Weights of a small GPT-style language model, trained from scratch on English Wikipedia: 1.69M parameters, 3705 steps.
Each number is 200 + 30 x the weight over its row's rms, rounded and kept within 0 to 999. Layers, rows and columns count from 0. The size before them is the row's rms in percent of the matrix's.

# layer 9 MLP up, 256x64, rms 0.142, rows 109-159, columns 0-63
086,207,239,227,176,136,158,218,237,179,158,237,171,198,164,200,204,228,204,210,187,201,227,217,244,214,127,225,215,183,208,157,156,172,292,200,141,220,221,230,191,207,191,186,151,186,247,209,226,201,205,179,214,198,197,230,211,225,201,176,152,198,187,229,200
091,201,159,225,221,201,248,246,245,223,201,189,229,229,205,156,264,261,193,173,231,260,208,183,228,157,188,188,203,256,209,207,154,189,204,199,156,209,201,242,194,264,225,238,206,177,147,207,229,216,217,208,201,209,189,182,187,253,215,203,176,236,205,164,188
076,198,211,230,183,187,157,230,184,204,200,162,195,172,217,216,185,195,237,150,257,192,194,159,180,236,293,187,180,213,220,186,167,205,204,193,217,156,212,256,214,206,199,216,263,213,143,191,287,196,187,201,193,212,219,203,216,213,148,209,218,180,210,152,182
103,196,171,220,229,202,158,240,206,188,177,162,142,185,196,197,147,229,220,221,267,201,172,229,164,173,217,236,171,164,149,181,183,185,218,191,181,175,201,173,186,164,204,167,219,185,167,204,243,169,199,197,151,195,220,139,146,203,147,239,194,181,196,177,147
081,196,214,163,181,202,164,265,262,213,247,225,234,220,241,212,207,202,286,174,214,214,218,171,219,215,211,197,220,183,221,230,262,199,225,163,176,208,249,212,258,240,184,213,211,197,190,227,205,211,234,210,182,185,238,229,225,204,137,201,233,234,232,193,199
093,195,142,187,214,198,185,189,220,183,170,207,213,200,184,149,209,213,194,210,273,246,212,213,224,217,255,232,179,193,219,206,233,180,226,195,216,233,223,230,213,138,205,172,182,107,223,184,216,216,203,220,153,220,182,265,237,221,190,222,197,206,214,258,161
110,226,222,239,215,195,142,211,240,196,224,171,203,151,202,198,185,224,205,188,174,190,186,192,177,193,224,195,164,216,234,199,222,206,219,212,189,234,234,191,188,144,204,148,210,149,178,255,145,209,264,208,216,147,150,182,215,201,222,226,276,216,144,203,178
105,205,234,215,197,241,218,205,273,183,183,251,237,214,183,175,263,157,254,189,224,212,226,203,224,217,194,232,178,172,180,204,172,200,181,233,182,244,267,178,199,199,245,288,163,199,217,209,188,173,195,251,189,185,216,171,175,189,206,158,219,195,189,190,218
086,161,209,215,196,188,218,235,144,240,193,211,195,220,249,183,202,229,274,216,223,237,194,195,244,153,227,187,157,128,198,229,198,200,151,188,171,204,229,230,200,224,228,209,245,223,234,190,224,187,235,263,201,204,171,179,237,212,258,182,200,183,168,205,218
091,159,251,212,190,185,211,212,250,183,197,238,204,197,280,177,217,167,251,210,192,228,178,165,242,213,193,206,242,200,214,208,193,215,210,216,159,178,241,207,242,245,204,192,251,243,191,254,239,204,213,218,190,222,207,216,201,185,171,245,255,217,252,202,255
121,236,246,203,148,137,219,203,229,146,194,224,201,248,158,176,206,199,246,219,158,212,206,175,200,185,168,185,149,203,164,220,178,196,168,220,176,247,286,229,224,185,174,168,202,222,211,217,194,271,172,214,195,213,194,206,243,210,204,207,184,173,187,175,173
098,215,208,175,181,182,212,213,202,200,220,212,146,156,198,199,165,169,187,177,209,192,192,161,200,159,245,258,205,196,180,182,237,211,220,129,174,211,208,262,208,185,208,219,141,203,198,215,170,225,217,224,175,174,199,293,269,201,182,181,233,168,206,225,236
129,201,160,205,188,193,189,135,243,170,197,244,217,225,156,175,226,261,223,212,175,251,190,156,211,233,235,196,177,231,235,171,205,158,233,155,178,155,153,223,220,216,171,217,195,204,188,193,153,171,248,218,172,217,229,222,237,183,186,177,232,152,175,198,183
112,175,246,207,223,191,193,210,223,206,192,242,210,189,190,235,213,228,201,179,196,214,196,223,178,196,242,201,197,248,238,246,211,163,222,202,228,288,195,180,245,250,265,196,208,188,171,243,204,255,236,223,222,189,180,178,145,220,226,236,162,150,166,177,194
091,215,216,197,182,160,228,190,256,218,190,176,143,146,154,170,287,160,182,166,211,212,199,178,204,201,172,219,189,196,187,150,160,203,216,131,186,222,206,158,159,179,171,196,202,234,223,192,190,162,188,218,144,155,203,145,192,193,191,194,227,214,190,188,194
082,215,212,220,257,211,238,216,135,142,173,205,262,234,227,193,166,241,213,217,193,187,198,178,187,208,155,167,189,123,233,249,186,212,181,200,192,240,187,191,175,197,200,219,217,235,206,239,176,193,237,161,186,196,223,203,256,219,224,153,223,237,230,228,195
095,262,234,203,189,227,235,269,241,217,197,194,181,228,205,227,223,272,232,222,218,234,162,220,168,225,209,261,244,139,189,216,182,210,204,228,226,225,200,224,192,176,182,214,241,196,147,234,231,221,190,203,187,240,197,179,199,242,159,150,201,194,204,194,202
095,206,248,268,248,218,153,152,228,212,190,182,166,235,197,169,225,219,192,183,241,186,152,203,155,174,259,208,153,191,203,247,164,171,253,180,215,252,192,190,234,209,171,230,182,219,224,225,182,230,248,169,206,218,240,196,190,162,202,177,196,182,199,181,196
088,207,222,255,247,194,244,220,199,180,200,190,216,187,242,234,234,151,205,157,239,191,165,186,250,221,185,173,156,188,200,245,173,225,197,213,151,188,241,235,174,264,284,191,247,197,238,240,191,217,197,211,223,193,212,207,171,188,215,224,174,228,202,184,185
101,226,214,205,203,232,198,206,204,198,200,213,182,217,159,182,200,223,165,194,161,231,187,211,241,249,187,174,207,204,212,183,175,228,225,216,224,190,172,218,226,160,214,177,190,229,231,180,161,221,229,212,205,241,213,90,121,217,176,188,177,220,207,111,179
116,242,205,215,197,222,189,156,210,180,179,194,194,170,176,217,216,200,209,168,186,226,133,147,227,146,236,179,187,158,201,157,206,178,220,211,230,255,207,176,168,213,158,266,214,168,198,246,183,215,237,241,154,158,236,181,185,220,252,164,221,216,197,211,228
115,228,211,192,205,242,197,159,203,161,172,210,218,224,232,195,230,199,195,191,198,191,250,176,238,166,222,166,219,242,223,178,189,236,246,181,208,229,222,218,159,216,157,231,207,198,172,232,180,177,176,123,136,149,173,270,224,202,177,216,151,213,162,197,193
095,160,205,183,166,237,212,179,261,179,139,222,197,195,192,189,211,213,197,229,232,235,166,175,214,134,244,222,184,204,192,240,212,215,216,178,165,168,194,205,211,196,234,228,197,146,167,191,178,208,256,260,154,208,223,212,204,172,142,178,244,173,165,232,176
101,207,194,224,199,185,207,230,239,232,193,165,246,199,223,193,140,223,250,211,221,255,166,172,216,158,243,135,186,223,224,227,184,198,165,228,226,199,192,185,185,213,241,210,240,191,204,132,195,209,244,226,217,234,252,177,229,182,186,157,239,181,166,160,188
119,212,189,236,227,195,224,196,223,200,202,176,217,203,160,175,180,193,174,218,233,134,167,119,179,153,236,210,226,165,196,205,204,191,217,175,145,247,194,185,246,230,215,275,187,219,139,205,220,164,206,238,161,201,216,196,259,178,193,206,181,179,194,168,190
080,207,208,205,236,207,143,240,196,173,192,168,233,237,224,190,155,175,225,183,172,225,194,180,170,147,173,229,220,221,228,214,190,203,195,214,171,184,211,194,148,226,195,276,179,182,199,193,154,207,208,260,174,183,259,253,215,199,135,245,221,168,193,194,166
097,185,168,246,195,162,174,197,187,174,204,170,196,235,184,163,176,188,244,227,195,256,216,174,205,131,194,166,180,159,141,195,232,151,182,206,164,215,219,254,191,221,245,178,184,237,185,237,223,216,193,181,245,193,226,189,192,188,264,244,179,212,175,214,156
095,181,226,196,209,187,220,222,171,156,222,227,222,164,251,242,231,167,210,229,186,207,213,158,246,170,217,164,225,205,151,150,218,165,201,194,223,243,184,214,208,167,185,220,190,177,165,199,136,185,130,210,165,209,187,170,193,231,224,167,136,173,192,220,155
094,208,138,201,213,229,176,226,247,153,177,207,163,245,177,145,198,204,236,214,222,180,182,188,173,198,224,189,242,144,152,242,205,178,212,220,206,227,191,209,152,169,214,204,256,161,201,250,163,235,223,208,199,216,199,220,178,232,199,117,213,214,200,227,184
106,220,205,195,199,281,214,205,195,175,209,227,194,249,193,184,213,195,216,205,241,230,213,134,214,196,173,177,165,246,245,246,226,222,233,201,130,199,198,251,205,203,239,239,165,221,149,195,157,248,208,188,252,245,185,219,215,212,210,198,231,202,228,206,175
105,162,196,213,237,166,180,184,278,183,198,202,202,139,234,196,180,245,170,184,203,258,189,231,185,243,164,181,157,195,232,170,247,211,264,228,149,180,223,242,218,186,177,169,154,224,213,185,160,233,181,180,196,222,221,213,198,165,199,221,192,201,181,243,203
089,206,237,212,235,235,151,193,193,162,197,157,227,205,182,143,201,180,200,256,187,170,147,178,264,183,230,191,198,168,186,245,197,196,224,179,172,228,208,210,216,246,199,196,173,191,215,260,170,128,265,196,171,232,191,165,220,190,205,214,207,152,182,214,182
083,231,191,190,192,221,176,207,166,224,241,276,217,213,183,175,235,239,192,181,241,231,254,204,195,190,232,182,198,229,243,193,179,170,211,213,227,174,199,156,197,179,188,210,125,270,218,203,243,246,177,184,199,181,230,166,259,190,194,141,221,214,194,222,199
085,176,241,182,223,197,160,202,218,260,221,195,229,252,170,203,179,178,131,238,205,169,144,213,170,218,226,184,175,164,200,181,195,210,183,236,240,202,239,233,201,256,210,220,242,262,155,194,165,225,251,215,182,190,210,193,175,181,228,238,170,187,198,237,185
098,167,202,186,151,241,165,223,240,258,167,160,201,182,188,182,190,180,192,185,150,229,169,168,186,247,117,216,194,167,200,231,196,207,160,225,253,165,261,187,217,172,193,190,190,191,219,232,187,184,186,222,185,225,152,181,170,206,200,156,214,191,142,211,208
103,164,185,245,241,206,181,225,173,186,209,218,242,212,209,178,205,170,168,154,212,198,270,242,240,160,193,192,186,160,171,186,149,206,186,189,191,223,199,250,240,171,224,281,183,181,180,181,218,175,179,188,220,188,177,157,166,222,204,166,241,195,215,200,136
109,194,170,242,189,159,255,204,215,168,173,209,217,213,151,144,218,211,199,222,166,177,242,138,187,165,174,163,227,178,238,175,212,227,266,185,167,183,175,233,272,182,190,220,188,216,197,231,165,203,243,215,236,184,253,221,181,223,186,191,189,201,204,204,158
081,224,215,232,263,178,160,257,191,182,212,218,196,195,198,193,186,206,192,178,152,219,192,190,218,199,162,215,204,227,254,179,180,208,226,227,188,253,181,227,198,202,214,188,107,217,213,179,174,205,172,193,189,179,251,228,171,224,105,215,167,191,232,169,224
082,195,202,203,171,169,171,144,212,228,160,199,199,180,156,189,143,153,186,204,146,177,203,175,195,161,223,145,178,235,192,233,194,174,199,179,174,216,172,155,159,171,177,242,184,140,136,196,161,186,185,212,171,220,217,193,227,135,205,181,187,182,170,203,169
087,168,183,172,150,192,225,268,172,229,162,174,233,163,191,231,157,186,210,158,227,204,196,164,234,192,186,223,219,168,209,152,255,227,202,173,248,208,187,188,178,238,181,242,269,254,211,187,193,225,162,236,196,172,219,209,185,190,185,186,256,220,219,190,183
111,194,213,210,198,237,178,194,222,137,204,182,217,177,227,233,228,222,259,212,246,231,167,208,164,216,193,220,193,257,180,145,203,178,197,239,199,195,241,253,163,166,260,190,243,231,179,216,156,186,197,259,180,175,211,169,248,189,208,199,207,159,191,157,196
084,254,153,189,181,192,174,254,211,172,200,206,230,234,142,147,179,247,197,185,159,243,185,155,209,182,238,251,204,197,167,198,220,180,207,150,241,252,194,215,261,174,202,231,218,234,202,201,210,210,186,163,230,222,214,222,187,175,202,181,208,220,241,252,215
079,254,179,228,248,241,231,182,193,226,218,201,234,217,143,229,176,251,222,178,211,265,203,217,191,184,204,226,180,226,171,209,198,180,173,208,240,231,165,233,160,236,237,200,186,194,224,206,187,220,153,171,227,173,176,186,202,203,231,176,178,231,140,277,187
113,157,236,192,199,224,148,254,219,254,162,186,261,259,226,162,174,211,250,225,185,202,220,215,173,237,220,223,196,204,221,181,227,191,203,236,165,209,197,190,202,238,221,237,242,141,227,222,183,239,215,174,222,217,186,152,221,260,226,203,182,209,183,213,175
127,242,169,199,168,237,213,170,277,160,212,189,217,113,215,165,231,206,200,187,200,205,180,180,199,191,215,123,190,222,162,205,222,219,227,212,277,234,236,230,166,164,200,186,188,227,203,230,175,153,182,189,238,176,166,194,208,205,216,188,230,212,222,196,193
095,174,162,206,221,151,203,220,215,261,177,127,254,242,224,195,188,178,245,219,161,202,208,205,206,207,244,185,200,187,184,137,185,158,194,263,202,214,189,207,267,227,225,180,185,195,244,225,213,174,229,184,164,213,231,191,160,222,170,180,208,220,165,227,209
074,193,233,211,210,148,181,196,219,218,159,233,218,167,176,202,137,190,231,242,177,209,233,176,182,177,152,181,214,193,235,204,170,197,213,176,182,244,196,148,175,130,189,249,199,191,217,251,151,228,216,154,220,251,180,215,227,159,177,212,202,238,219,216,161
104,161,138,287,189,258,159,200,213,205,209,250,213,215,184,238,140,203,230,191,219,155,202,226,182,201,178,193,184,229,252,188,194,224,211,234,238,210,197,189,235,196,215,193,146,204,158,207,230,215,219,227,154,209,169,218,185,212,231,233,194,226,143,190,201
095,254,148,207,227,242,195,223,191,243,192,212,201,167,197,208,167,168,226,199,160,208,140,214,217,234,248,217,158,197,182,218,286,186,188,203,151,202,242,213,190,206,194,156,206,220,238,196,161,211,209,177,202,236,187,208,204,251,216,192,220,158,134,174,178
087,142,234,240,225,181,167,150,217,210,204,245,254,209,147,224,209,193,215,201,248,224,186,174,209,162,227,166,232,159,225,205,203,192,229,241,240,165,162,198,163,191,180,182,193,228,219,221,214,208,195,207,241,220,230,231,232,244,204,278,220,214,165,204,237
081,177,227,197,237,148,206,202,238,159,183,213,215,182,225,106,136,207,290,190,195,176,211,203,234,188,189,213,227,241,188,161,206,232,207,236,186,219,210,185,262,222,208,183,215,198,185,202,226,228,201,210,166,238,223,215,234,223,219,236,220,229,175,180,227